Part of a small language model's weights.
Architecture: LayerNorm before each block, learned positions, biases, tied embeddings.
Each number is 500 + 50 x the weight over the matrix's rms, rounded and kept within 0 to 999. Layers, rows and columns count from 0. Numbers have three digits each.

# layer 8 MLP up, 512x256, rms 0.112, rows 323-377, columns 128-255
513538505521572574528545452529535456511442586388586535485440422508547507556420546460582501440551559568442501445539498436511444535554457516536462532572519482571501536458453535710541442529472414520529455561442501413500582394513611516470523536485463553506447544538414580511527425576500512494528505521468542566653377598518410568388506421576514514583452493466477545506502449508537545558512
446559459485444482538458577610490521426479535490596584482545516555400529485524521530553423442484467458448452457518538535471547528632491456481498457507579454403483401487500502502527453560551398557525487562447507523607530528449456565555489535506495436520530438503488458464462498409470456534390504501450427538554484574473545565476503444535476462555406523469470486462587525375526500561487
534502513438502404538518507443451426443386529471423469423559550460423481456514500484565389486550627439548339400512505438471541463472558481473529519538522415501611481510489562414535590492548577529471369516599520545455552468507461551446531553660423528493456572474470488504530439566587456480499532457467537462565488628588427532503414477565550546520510605531441491530370485557432519578547
462507539515513551502521512463518437494513397470504513503579508442550509536520566538625481464536391541434486534519514577428495478507511459546479522469543511557524473479586552485429513468487581570427430537396529528452527635553491514501519423510485538506394507483445458539578583391548478543637483553432572553589556547518560422499479578538485540481542575574432453554434476501505528385452
446553502494515545414406503433476495455494501476509523536464494529529499579571488508411487484605412513377522460596537458545430507546493509506465556469449515533515532498490434491458371596644410510451425524471525539562537646493537453497477519453452476548492422500535498456501452552505575416504470505509607527515549491443485527487414485442634412527489579505580536454524422424542384498562
546501400477516472534440509532469463602510536472532537552450433473556538474465520535541390469480473401461507509474456455466432514531499480446501512526481485508521550564479535485476504546431572627558442465372396529573494371522528548478538408531620403580555479469465496533519624522535428491481546459412588503601485549530494553447431562493547405495535550504511478521517505461441571543627
439452534493533478487516478502540465396515444555477521471473602475481487507445475499527502518660514481509465494435533520533493513519516464602511448498379474502530529540519478526448525508459460567547522543398488508493519497526534510505504433504503476487511503486465503420497563507517486502555502569435507553511432541533464559483463435554561466531543587508440532499509413607498471509505
512454418483559436569458519422475481469513482434504599439417491545461539514514620479462474537552450487485557483478504610461461476492419461487477556505492512553509513489518508450483516469472559527593467517464512463515506529479530497430503436419497468504455584494387545503531532479518482487510478541583612488466470581457471462501504564444532451557465469504477490526503454569532500548475
506507491503456556463461510482524461440574481397501561453464481518484562571453441568493486479544495449425534502538599378424494559446522475476518550578473550522563429496503517511533464525481454496469539497552481491565551404503468530479545437508538453484465560527550488506522564563505456499488478452423472543514541547496445458453482435513552515604488460416485460435407502463557567503553
610537556448439451534577511514477380339484515341485552510509494516581508563458536589425461511545434556520482467430417397471529574452522557486430655500470519481435471469529412498459424570515533545350465445426539533417495492443513511479408504460550572448509560587585542479506360512524475480532514445458527483415471646464541539519572530495504442468513533538546472533506481464471593560482
500436487470533518493496502514414478538528516604407573494497487623569554459518544562531526492475554514502464460546399594514436557584452503427558468464485562541575510556394419445478430513448487460486516512442513526409380458548521484542411481481503530533652441420501353395524509488444409550560510609440414473482464545535522518490460591539542521534608555469421436393546508525580587495575
482504407528497406523504521497518452473470439399440464452497429499487558542612471518433505437480539483503558481425517521552560565529410554462521598452539446505482576493547420498576483458546482482446466539475548441598483506482399576575520578534519424546564550469446523567430569450474567478498393500526553486546471653448499460504394458516485529512458445490542550453581397431488564570394
460505597413520542485517496517551455430577463516459508538636481583478556449555470512532462435532442472521526446443424438468441543560529481603425460574506543418429525485481448540466510553597524500425477469577495571522505541553513503562516586453545604531530452502533563463510475472541477580472495466433504525574555516515549596524561540520413454398463411522515581506467543533442507459590
488492502497505470529540552501527458532494480422458462602477479527569522539547518529491506524556574453448519507553476502528458495479519467469530493532458554531493469433477435485540528493544521489506505458496493465555482542470551551549471488558471519537538512502384553521473525475527561533484453558534509487455527480480476520502427529510529530465568435424503528541509518451481509538500
529521466578552523524504560488490434539523479540450411403445477570460502544608420494441464517554546615517491479460512561508517495504364483473461549535495517506521489526502515560522532508550522470516484480545526520574488485480511430506449475499471531520483496547500471454439479528546397476517501430483463463515533554515491374442457513483484542464497360470478482512478494494471454511456
472526495529519458481548522503446538557468365475501492488556498552473480512422437439512410453493538495469583476465488412478570432479526464518546515519489509485482492554577525455487497474529477524568500521459428480516580561535486530472469496469559502482545522467523523499529458550496439568521525508439572497478524446511549524536497505450546523518470622466548562507485395450439454513516
547552511429513541463555590538512529593619548533420538599428562509483482488516521524551465511447501570483551431558531602409460516543514485519407577523514508572481555456487510441508503485548652466559514469460575603521540519424521567466476431499403531474461589538465488453499605493490443544438485500509528516505509521431516483439513518412456531467544515515558536424530518586403441495534
524606546538420482485467545424466478549531580461440511495440538512545502600537607557465485632525563495492558499491433507443451410407447454483548461476565483583554473496428497511409484511448607582510397482543488534448473557439489540569434433506545449495410517584513491526529477470528458435380544530538516466532410541439382457462490491498500475632625545601436532523465534500419437543583
440485574543450530540536519545545447520444574519447544520505530490426489461507530509551560530599452504501485491494487478497527560461401432400473479466546449493527503476401499496512507508459514458476590504507550474532480522519486471492555452528508578477536443523479473491589535494549496487491452511470518519491495509488545481470468497511513548534451466456548584516487501461476501533500
508466499543481542487509498415554511488594470521448440484498614647517507501593585444474509472514530375399475522541414375469556518491513402448498512510562450569525460535500542496508429601559461598500521489396542454498459536517485545487532600629552487573512464464469499479465474544437466492536503523545627517538556515590573462547478482569468386491417468565472533528536440459612451542539
508506604509539457543493496539509520506450441588480550490515474575461501437458376479472517488538550553471504536390471521506458514446441499429561535514457467474498506513433463600441523515476477537531548395492511468553517533444559473503524488481512513535515534584505443444525485519514507529549509489502517430444526501513432508455502426486472469519600546542486563500380452541508563480456
493495469479540577479496472512498389609485467512401532561485572494512536551504491583552582484517382448570497474454524514494560444478441502382522527574457534564537458503460493532423473493452476496546504472570533497472467517495471460475561489529476472500552462469522574447530518494545496486517524605497571454522480530473438516445379480452597428554376450455610514499510412451454474513552
532507528424528482302447483486586506499532539518562528543524578511509534561438491520557521546449540506572512476500568513533592453576530546479444546536419574511534525506500447530466451534495483569547467460492554522567510495482494501473522429439411498505515540543456417466517573559481451455436561481487535511583490422486469530500465504575544467409442534527467478503499494529481455474456
401492529506533466551559555588438493485449484548521555505490436456459579494530539460481492517519499524367424444566469491502533466381460563534459473525438556415457494441473497465537514485496467601409413436473495456551490591526422549518453531494458460540567472517518525406452514541494504482436470544577506473621447491498428485569456574519371428484502433480420477491444528456411524448501
518567474487601489475443512538475579516620597576467416512476619480493558431529556544472468520579519415521522458466460412563529541500555517589493505509444468526523530550547462575476486494540523522522518387632413501549479531495511542560562517557443514491531562529490594422526511531562473426458400508409458545480500569418459475570454533530545521452481586381407509430487420550460520550481
515499479551468579558421555475418495460511535528449363595482515463440576398378541488413488597577411639481545469465460481491560505412517468517455471617541504489540616427549430588509424491454451434495484410483553458498498553449400399503525513477539556540487497429463580482585579444481503469509580492464448596534408531453515525506484527426453554498457531480514579514516489530487515596570
510482483442559498558545467546430484497443491398482419523438464475502461537546560512549560512503504496536568496475542513503493488504406503480610555565551486403510426539549519617449488494479496468460550486443557561567507474564488532453430536525480448478502439613547473493495490450539461377441432371476529542489488493499537548397524397514473538498478447521480560531468423515520451529459
481524417508518493518538541437507562467488527474537511423518521546474511468474458487526494520505483519520486534478418494386473449509501537488525528529530538503504606468487423597496497472526530528550544438519549476426497505566426503488456470511503498501501483471566488504491495501519447463467509510486512421542515431564476480558514536499527463457535478483532515578523484530542534500541
505535471489476465539491506531510479518540454475576543496538557548500500433458460501523485454474524521482473499488381467521461497474497463529389505554478478544496501519560451441552540447542466500461462560579432507460522442517484620520588482491539489498496499463531484469513462504487470491526494499550505444559525492464472452473444567484505559482468524400519526439442610452535464485526
524541575509468420475545373571459472503506447496494530585508401527510601524576499426499551496515522494433476377473502507445456437462499528575516468544524475576536478428451549578510433483498607470527514489597518446493512506494541515501473514573525457478483588478499547503508425547472539520487491472438452542463456465525586503503487568523455551481527480492523564510580461484497507513515
512482493444545520468494502461512455549465547478526505524431471493539530447516450510503390516542491511422502548468506559527469439516546462583561473481456536518642551568485459554523572603392438504410445491583528458393559565545377394521521516531521558526554518501557577486470542526450489410477536387537523440509441501481472474559478460510485492421517490472475548539487563476521513512552
614519520515540569441516470527489491462489547487462516503526494477534544516509564538480525466598459457502406553539522524541434501536490514507531445482490497495474449394519540548474522420523534519510501509514477541491460507551491468440497503497460513442468613442487524445531576500592528508528498576513551486506509459478504471470519444526548457526488578426494471469488519555500511549489
521416508502560510385546545420501537437506496502484483535455438530400415529397405528458533471571432445505554427506526475489580488442539416474450543465465496555521476580586489483519516501524477583533440488465450447445416478578540439556558392563517460516563500451485488478491509654543643543407442481452508394455474464496532536512488436555468512501526527475518488449417433468518531439554
553524440465425483475495480432466428482482452474517531472527516546465499483513523537463519530534464486531476488473501496525563461516495511532455418503479529454533513482601513473497525491530519473469406449546518471543513489489570543528456479517520545453484518452524498507524407524534453544547469484555445493508495507493536517484522461457485492520545490499477496492508497617621538517509
479594407579558464523475570411471492559576598469482500394473498481484519516573457539491472547489614492504512525446629489490523501387381456517479452514459449520463535485566516417468542454553495509519490552486514437342535504471517485515527502453470478599446479489524494515472551496462411505530483538456487505487439505490560475572519424469449480578517463519538509464446483515531473472538
530552478513483469462514468475510476432532500546473430472446525534405476453534472426507625519457547464409631512451538604586467558440466494483434539545535510589531649533492438479499462535561513515418513559539458410506529545453516515424506467562512537510430517445449473492515405483494462437566461463525535477434522525538440512565512497491529517510444491495421561486542518549491522493532
525508534417493503568492542533477522576528565662546553492520553493448548494496519459521423449524486481474508525472486388455491472482476396525474509462501560479438485369458413432559555525488454479495514469580458503496552491444453473513410470516482511482467417483521499478491584501568558404537452458535546458488506535514493377534438445468483595422567520449492501442556465528555537593489
496587446446475489500492572498552472464516477564438526517657546521441520536530462552552505543495531492384505389426490430537465532568446470487461498465388432480463423544496507527454480497458533594388479495509492473397533522600450428443485489512468463521550443518487472497439483465499534478430470517618548482413496530556506433423446587554487458574533530506481473543553496441478466522412
444456436409570461524593651520509443432477505453412588562393480489515622441482420576553512559551461513484379561483497436495560458512339497522594439498430548520529551421428432469535558497637570558500457419535502516477489571404548439435519442594513494632489413493548428480546538557536524510523419515494477639356540527472478475421530450572473558531594540478495449547464541511597453607483
526601490577453517513501504527437466491415549520490585447597494524530483473454567525513492523518571413443543421468464474433525474515415520496556463534473580504529612507470346517471460556446514491613441503551544453491539498552436462462485442473520503431553476504578530524437578521504457502560599499544566473424539524545516453528452477431543553450423500459469459529510542478486488513467
517521530501521502555484549515452415524476523489550462480549467508520546562450583489496453377463472532516520486499520417427363503525516549488419495458497478492497443459598479607490384493463447503419625560443473491464481461459540509433505497486449479561539397474468568462449585553543479577578464434425439470429483514523526488581465484544441565590500480482509573533502539598494534627508
525530528411480543547514518487498409457481538524518480489523586414545530449534501484438525498578583450461448441491565506509479511479423519483405565462437511483495554449537511602499584462419504523503520471388529529484469467502442573537516500536462534517573462410542484477525472436463479383450418475536469467472484500573451514435540486483476462592500529500482603501494485501499475467513
447481431372451419454533440516541404446560490411570527587513495535521524384567506501509511470588553540448500506523511537401514539545466543385477541527484498496530447482589383527523535501451492442457452478429488436492445460457548474508482490528554490507468456439425496441515514458518514514458617433527537442500559585521535546571454535529585578520508434470491497501474439547514559600423
511501384531482499542547465545459500473493414427507520413506473542545520474551484437447490531547509525407559482544546512494464462472423549506464568596536468552494600447480510568563591481536534536573426483482465519492458539512514412487512486488454483519496395583558510499474483460576516494542500491462597500456464529485498472484480462498483467508531429581538551526511565455438397476510
418500489428514516498525551514482552525426564509509487487498503569471484547462526502445637609561534526471513463464480536533435531509400454526546582461546520511512538495489459510528437472485495524542426479429462569522522441386475604549492515562512500527464450454468473433466483517500456469355462485471617554589462492471503590468368551428494518525463544583459564581518570478498484540374
413521481528512416484466551570470483483443449513533469484435529330519473469479515539457491572444529521513442528538483433442447467522488576517449459553491542569511512513399532448584506480432520451506440464520456478490486508450505555458459524457482509664551515441556517478498583530524602503441503497508461449567394497519547518479484522437451563504625507493413612485489522581460526432502
531494460544409535568612505486521518533468528481422511426512537461508570383552445495463508518612484516485532534455490432417488489573500501440441541497517496546518354569547467413425538462446418492506422494475463532550491565447511462390453489560565550541497519508468498512582478564567424475608499491456576482447484575500566516502469497535578523474409573541555443531558404548497586514545
477428527489521506486456520579454481461492532497473503564487530555470570515514498513550457556460460454515517514567464587486458575584542461332485385510458578499458512436571522516466413608523457450553502504481458422483484517538507521456510595514503486428401437507493485455451505498474496358499580569448502445488490529446475555460450489532467441578520501494486518475404526507488613501539
477555420500525543477564556491453452482470503521467560522546472448512492515525519536525557509560492451563409513540486513512451481529504540509500500519534560489521440595500565489502548446508476585477493452481536533515461454480546499562506568500480544542453403462623517451517507571473493524416526498526495520466478539425541487521483509436548440469437546504516519422474527539531440476513
524364541520491532539467544537541459538555530419481529593435494523471552553536462580498521365487501483549502571485440469476484461428457513527524569571429519541503552557530574494563518537458511536536541567522457465499476469476572588491390421601581437420535524526600530409537510496464402485389543503457501382435408494414527449508435549472582461463415546533540483510549514613542453543458
502414505466541406455507500580549492565475453464578475483541527519504500517469491509558501536630475448500406526478566461474563509446421530562571441489531467501464551497544536548554441475526506557480582540498457538529545468490469457557527548521484509562537542530512506493523545521435520447482430447518498513498528501481465487452471516510431470471513428467461539487626476379475527499493
550388529482498488517426455600535503448588532570524527505541547549489561434472478555514452464500512420545445466487470562431425436587430525429443470459472573504488492496538479561476521532511502505618505444556563593463477471440483516493450565538441501639505506457521502434429545459494559496509510487575536582518449449515534371502521567482497401457462446459598517589472402580432457524505
464532457519513490472472537596511513457526419534458488455511496503490446529517457428471512515527518449456467623515518527575455483539482443550511563602466540567568550400491496507541508469589649496521528453505649489500467485506568382489428528481479438651527486485482561534556429543545532468499479533440451539537443550513500406498453528471504535487571610484456438497530494484463503524474
491503491504451570412493462548447515473457568479431492439495539558468475459504436386510522587506483456471528561554546592487479491543492413477458414585537549583452601574359481518523541510489428463403497487520455517486508586562567449522435488546513498487419440492483470452539537614512488470494531436472539470570531450458454427615488472542500570497554491428558493499590488563448523509441
576520576464544419496479531433439531508527489491606519500471559436484560489463472564488565483487533483543522509483516406589510492483454551430567468502484494469516497549440528513536436462562472519517471526466445493525456497538582525466480517489453530558385466475530471467536466496548542541578414553561449453518528438496518502496428542576553493498492517540508534473468485482542469469468
# layer 8 MLP down (transposed), 512x256, rms 0.0998, rows 323-376, columns 128-255
574586467501485613511428520463488374484573487581446446504639505574466452435556594584462483515583476526547564541569518520533535637587465415498443515476458487487449470549471634501525501426465446510531482569448531543510545410608438536608431573457369551644525611504449403553491456521535532556572550521527480513541408496443519419443508457552377455466436486512481551390489572364591442531491
562474450504468428424586569545535544589434388463508578504491511560454534512413527510543381486542661624544472447473460492538412662499437489575549483527543507452516378594645433386458522500522492472623539575426523575500439479465551550565509480522478545584534509416496588536412512462426447469446446398508525543536503518512538499474497537490586549610561449487563497568542374495472427515503
472530442406514548480576455453557469438477575524472521468495420510489463436508437385454565544367484447543462483636444487460457429434474429496515479513621409560512463460458440454419520477510435585429425503375401526416606494494487578527359581489373470495477484418508434494503644573573523494498441397571471442482530540540368489518568489385466642540606493560563539567464461564462517484504
482486480616543525396461464500482522467534476489554334481496540511568527510510516471562532461456460490474454538469544497377424583494475493505473393470665514508528355473564506450484496592553451583527501513373521448423467484587549477478472590543490438419513471519535490484555604542574574433483555513471512539490434445507564568539396518421444472481501434496477552554508588487421568567500
490414493628535511424624437457435411463483532465523558554455447488569426433560452421494613591523639535461483442541540497430545436557509534508534482541525527452536515598435552476580571505448380497475594559509637512493515519520473475438505538505524494467561563493570468511439593594466561455550499568464458517509613521519510313539493495523524550543514490451522544536482466542500463507521
500555569540462449488521591570538487437487476457516470441472513454488438525507513488538453465570429530567511600424480483533495491505607624403495531607528516424545561513430543596547523505461518547447489469529509502506471441516527423480391605559531479496455519477539444497464429544527569597373515564526545575494413461502501584501508514541484499536555463479453479462475512564546500464417
521495524653558474524482537550528550449494468530500496452477479525453473439527572453501502501504522501563520512586491511538520487490533489552481464550602477549501525464563513533507456530516576495555519509544460481505420442465443500476475524477563479391545471437482503541506465550537576576443599439554481502474526546453480561440510549481525452525486511545471550554526535482459528508467
488544454403473463572522497577555496460506466484497498545465430481542493522508454476523535558477532493491438405504516490538476465546537517479403561447560524555458503489495523519592547534483526563401525547549464376525545543443418667497437525511486570547544470557491486484462497456500467555453491490483518540500498514517484459527525538525492515420535509502561478516514451452512380478485
437472515556499489518490579497515526449535537502496532517573441501522467517520533437499490476453522553552499560473524487489478497417545503494502466503491592461559434494571468498505420504469462469462553529512479467470491476544408443464510538476444476500556467431445528501489475540537441573524442501535483492503489498444499555552523516446550480492551488500543534499520500537480483525555
418432386482556533532454412525481538453485487535595540421549511448425503558515528418405494517526425424515539386458511470561450573461506539411434527596548485458499629444546654476412490473451537496489428473568503478482573439337387508492520454462632588434564508446528459598527459469398495544505470560534494450491616465447507502567584523519411461418486544421474542381464476474505529586570
621455543494578482535554452481518356500493330419464535523424554602574459410718530488572444415502346543496551529504442638490524450518620415548461433489536498480604429444648585453518515506420554555466539636517469482511559525453543540491581456567475507507453550502436404535608572596467530387455463511437432529468487514547621540424517577391483433509501491601561341499587370391498516493427
507459426508519453530518374391589413555532468465475507467384580459625493508599441372413561349471500489462595395475490507500500537594515458547503564498534520509495549501549438462551434585385486532518499527480495502423486529546432492485540535504503553475522562560427572442533478527635520456441461508482497514499455471557446503492510370428414441492563481603464588579450477558486522539500
471494488413502498530531517482535455480571600455461444518491553525540469472458498452447471490520507554478489483492476573466478464465527442446528556539470491511397497577432450442488489480469527564427445532556543475445471499557544480509500343444436473494450535491548499586430528490447514436440467483589460484446569510445492449440439554509592507480518553470503481408427520444431457493526
503462462520517489542470487541528487508518521504525513489488504485490469449473526480505412473463523573519448469508531493528516516487475459490500485479486482492524528489513535552495523527496516510529495475497396488505503482537429467426528496390525479527467491547495497530470412439465512467516482425464433510517483500461467499499460537488487491499487452476451432538491520467478560477501
462458489536499489443547451546471484509446438521472414471506430508395605556487546543506513509464521507468452551426462429607597514567436545524456579426490411524436437515497487460578466525427454589540456430482413456430446530529489518503514555493501534528456496531574539530470519493465590493553508445409578470469476556525492407497531539509442512476526499462513488533499443586443494532457
502461444556456503450559561472447501514516473560431528485588472549467390501460473485480451545488533482535503504425517478516554519562480512554535575507526540476530459515615482569492458614469388484484496476524456476493487646531473488506496552461481492524521473525530508504538489440456432455479497505571409575539559470492456483403532476550485470484603581486526412517502471412528581530445
457434463444406485459540474547522423572454521518509454520535512586454590486547484520479483419500449505545509403533534483409495663421488532473597628466533524533492462416574498530444433527527494548554577507418381390561533509427560519466429504420494546474508494605437587498427571503522492497506493474449524486485538504530467524518555519370485527563601412492522611508504498481503471428391
410431543531543480420480457500386466427489605430451496521476407453515495471579538504490632453510567565502511453502500533570591514635438463357472527514566457545480448479459542486501558512502393440457518540630504396494525494479419548416622469411435462543491584453489576601348496399506503503554463541530463492490504670505477499456519456490488483462544494518474384480465540550456600492505
465443503477579476520469510542517457544531487515438483512472504482497398544480507493516512457520519523502569548552489545459483547480559517491517516542558484485525496522471491463447432566482526447483555443550546422491458555512514543533463491449501404473433538463490450568485487549504495469536493545532449479466482509522500417486497542489442529530540467477502459478506452513513590516551
420414430458453541483503580528590571500555525509493460445551546514458501511449468499607514567513553505456518543506559452526485408477399503535507534576525462449534501504413449400512422470519496539506397452500477465524508530610473491494407522575540485517541524542551480557432535509470517572529420538513388561564469557445470468544421577531520431488489451542513536508479461535554513407451
433484513549481446520535520500577479522478451532496495501474545501495489485539568536502488447505512488511535502553535458487510484544427490445426467561535506506531537527441475448455499519470569466507563550551514576498379442559505589461453479526536469423567531494551513507414511522504486565506511500575469477464482461483468518501532496465477486543538486476499475469449457494502496495543
506568481502493440566460539543493526476447519526556460514480487454532552459493527434428593444427502530517485492597523511435486633342548494557503498500578478546434438533453472460493506554550467527486438511542427438525417462594463557438516514379567490410571489541542544443540515484471492408480569481441523497449553480467482619478470464493583467485489495532507528498454460487529559528519
537539392514508472480494470442552490504486514537511441666474548542588466538487503466528542568544505541467541503402484458576525456467490565587481507477495478450502586523553454505534453512536478467454547486680542582602514417560474517585474392473467431390447541538497448518408484510518435400450475410506481553407566429467520497507466524524530497481502529459491441436560450636535581569512
483391461533528595510468532353476463571538455448568416459508607467514470488421533569511511469461555573508470424571461488571455476431538486494529434573455461550486518441503468406418535462536487491570558467581603447473516585477547552500574471489571489563455607402432522571499560454507458456567483547482604568471506602484557503419486451406557510521592471502594558494485483458475500580533
532489491551511555404467492416452441509472489441535513435415533518465533450475501510537562554505480454535486490514501368453423459484509518507464486533499565465500563453480561538378522603452450660497439477462485549467441547491475459465589446576521387489595421550469469598552509627502557531416560478612421552440498446440467571476472462474529518510560476532436471513440416420480490391497
513521536498516509514497500459462480534510506662553474425537509562563517472485490514503508544513538502470494496594445472508540401369498492456456568397453460486523533501539434474346538596508480576512565448526514591463466519513425562484473481473367513561541451582469454559510481462393424450491486498528574461597603485611470552491546508542616485493478471591557500462559512529600545556410
545473535528533551386462504535525429510531500619558581564436543478462497485455548466523478458493610438510570573465499477515403541434500483471506575482424602465478539502529573455511492520524524520484425493517485506539465540504541475487487446460595455477490526503487574502535456494525492469519509512573411542517456623509481534479497414453420487509479488447504441512546449430445559446515
453545396530477579485566487443459550539474497509465513539515449480506430479437473472582542478513501469460479447532553558518528517525451555483569549555528432498501460560478466559482496618532516573487526469450439393508453598574489563474452540483508534508461434534525482503484484492502550502493554568529560503482484537474519417542456581479445520519441489475591451463491539495474557434499
506598454496551497508448495460459550571451447566530496551364494455504478533528391494454467450449614572471547449425569469550458340510425510430543440449463485466506572537480581518454505477497480534493432490486516537558527512510508518527429438531446510493440561553544411554448537475537574474493547455434581584490473574565453459460538566529476485469505499462419460451576478434407470501451
477560470477530526454548489432516464504539542450550516471523461486434491464484498476428521519521541474584493499525517578589498398411505473454494497485553442461528532500512468540451513413535534544507477551552535539484488515508463504487496438575486501497492510540482480504490489497480597540504416486567498527514505569510509571423585506545477548455515427503521490427483531461512478475518
582464548545526468427524421461444447512500535477548490459519560561537599463451401544583528525556476504500497511468481525494495501512405442489497499457487619597547423573446472527425553540464483556484386441481506471550474627519483493538512517441523468512503572496499386418461481608503516525528591595493536568508439490512400464414488490528511519497517409580428503513486590428540558489496
517495505497483492468517477475517516576481538520497476492499501514467472500495530568481414493506527525514492561482507558493465502497534495505455466525577459455521498488441497516497487456497434484501527553498547485506509468590503524445527452508573493488548492566577495567536539489448498509483517486566461461525517430456485545473531519558463504569444510503541501519515448458465508501492
488457399562527460432458441470570543455461505452504530501424516536489575511521483511554534494521459528546456620529635582502480458469653441517451469452439540565510500472529561453621494333463569458484441553489574413539531508446561441505551616507515532429530518475510522435499437553506487447436532556498459445459526478502574489493479550459548525384502447565483491373528534449454500461374
535491433479480500495510477519516519534523485438453436535491515467425432444486513492476438446450545497463467537551514506432469532463441476443480543503561440539465521506519482521508447523529482539497532513482529506402443513603511504460498518416453498505495511525507458525471528472473489556476544409458452539515500505493471505482554465475552471487517476454500453462511444452466485451584
549505574501633517424518518503448526455483509477484434439540495465431515567494522549437522551576509496493521513474598429429461456472543517428512493402557475451464541455383447532508507552471468456517520520515602512522545467383437586609575548521466522468440524526575499490447418533486471492564622617544476500430443449467505530508477518495455515538644480494427461489416560457512541418514
494444570518515592396470534482457536477587579557583526473454470460406412544519501487483528488621470517543576501479479544595448560395444524475478474488475531553471571508467568530426573520480474404573455549536449525501580458415582542486539527541562466609491580375579469587568467466502413395488501445473525503492525430550444481582567464552528521468447512559528527586562522493395586486542
532466587424466544448459421507462611496464579558451538453486505477484538517472496531524470483513500592495424465560457515470528511504505471535522500544460515564548436538465577545433520556502542507404536468482427483585539502507491528462517557444526527523546534571580456553536421489569618529581458578504523464583454510498588566526553508484515557467462492490494468413471626550498463494543
549503544557394480577464423469542501478423467440570475518498574441620449458483524553475518484515563506530556509485496569594519521513491542501488453531501489517558591589584488458530437500527405510463537486447540475454482526544520487538502459474475382504474534507616533502505495417504494531574502517546401471551545477527533442558535527512442501525599503490496395475529457470413525467536
479644543385406458487617484504449525501533440523462504450535476599496534511479460507518516520550513588441506517435506395523490564474460494577426373568624487526473516452358503512494439557506541489511471523440495356471427531463630494566611451630476408534565429508571457565538486458513562590557683436498561559466588318456269363473463536477450420518441386479522548424591478511467464486532
506492540512479556488437524487548547549488459550512501477530519487567496522502473512466510497541471427453533468552497509483535497526451502546529499505446540468481504514478510583544463527475514490484480497546540477505532534518479504505536508410522517458507528456581472494437486526482481504585491513511504506442470509510521504554457532471499505486465515514486472505484533468535470503461
544503492526479550285443589495460555434441523545579475532518465522478460459578490494585450503468491539625558470530434480516484420501396543451469483533567527477494494441450503462445585506523569534524449495542419502487449578498544430435567482448478521539535506524571528529496494494448532491547399525564613604510484434516458434503381493498502557474496483539534559497508446451435528466522
523492479544562489481504589489475501541499540525500517481470456521420486502505549529488471456530503499454534548545493506484464570485500490575452563587486468566549468521396496479496498472484474538461508510496496558486467471577540535566541531447515459457436534569600418504464506569493465474539515535596507457483501468424506458480463444433462496521486572551459482491520494504568540451489
407466559457455475497523527506504501412446494493582520531466543546564478494566523519504524543537573474497442411464459527481473509501514457558444516521415422488540524461553446486470487567467509475459503458493504484474451453522474542389502462577493487428454554516551433542550436502429514543557522478497499524510537510526538421537355436483488388490381436433431576531518519476465492496526
574440490569534451443502454444521497498496504513572522508448502436500560461516486492576555463426550493567476554509516500530449496540571527503457520534522483370419500516522549432566507452454597531505482464548541451439484512456512503470522524484521471550570436511479496435499522555533469578571574519419514571494560490510410506590498423453487546548509500487532515568512538481478516503466
452545557437531531536476581554556529533612412511471515503528464508437530558389610578469499495465485455537502417556564609469528496490576488496517540502535471547553423500506484514517580518501464438519508467443582545479490459490587439432428420508607519379491442445436467520556477548461554579489406465618477432486514539567561430491467415442474577538539587470618555501556415462535518466518
549552502427409532420461482542507530438467507483478442484539547510445485490470524514449499525508547467581536494502544511547441497515626477523514488547507489484464511494476474484553497523514537504493576556482507451518551475513438492508554515496487541556422528518516399467492544457461477549520467477537410633522560539576503485445509516493493452425496480511482456549555453544554550547501
511419499565479584564457522495532536485571530500628546562430510507389529523455431521564509520484450387540378543518458528522473580443555521435561532562498607389468527635602495577519544517471546525464465449514558404600449439424552437473397498537497490512488508480559398423653546523536488445488543465455545531415541455472601574506458504541518464471493516386560514431428477580498552557465
461501568503527462419469560502410473434505588482525487545522559511518494454509456501487523489473539520554524589483440592580490494556473455541494483494547521549448626555620443409448543587511442475454489510423607500450448473465596542571518461438513459592541575507463557548407560476575465439537463518499471561456451528491439501554484615533491402490520609498474450449485482485341548427490
499511490495489508579495526468513507563516577508455437504462474546467500457495540480579521474445517519494508545552533534510496460474506504514554489526535466577493522480472478498468485492482498527493487502478508486514476523539457449503474502528516497465481515484515405520539512501481546484542478481516491508559511431435523486449496523515459538517479479507574543521552494472530470541479
453522448526478504551484477532516501398488541458439576517419509500458507553471505393580485587412517483448549425521479489476555494518526520547474426447569560529425512483487518527593545487553430460512610558494522460491570510567571599447454496474511522469559538531600447529428432556462480562404542627563554464512490524392561340485519461461479512627512512443499533478547493462530540384519
526530538474437491523516437452520542517398522477528421574474553473519459503461494401458510470506493461454405522505545505563435480509505490442440532537487517456425492540515506448470569523539511575510444553530469492417422495543459474499493487487517405570481538497507545574542500471540538499545544426473486475421473539493518474498463484434407520482523509456506497517562461584582513530472
524491474365500510519504530514480447487437508460521462423526430553488429494500461537440460549463409501538548474637596554540536576525569490473600484506371519508649430417532504535465458509463458367477493489532559514653447518496498613420573501361501599542486494603473471476485503471472496547585479497486506414499553550485489559434587450430511464412476570471524552546471505573471534608492
513492507446530401453535521501451518502494510442580514418519508476475532485534571437503584475499541628366494456560500409532448493522473429536454501480541490501466516518392468499476550443543528463480412454526536440511568597506531554470493494467411550463480466475486519544400545520429467482506550401515472500536519537461509474492505461512528511519503473518562470511555466527541452411489
429486462453489502448502522602463474498456603437538537488572558485531506496546483506441488464570378458510588512555566529500523545444457367499541544488533493462491564538560558456506475510444423451441522519481473518517476528464414517560548440543465459547487477499451466524606506598509449506426477516428502510501560505450538592567526515450485539430482539544449475549488519453527548518453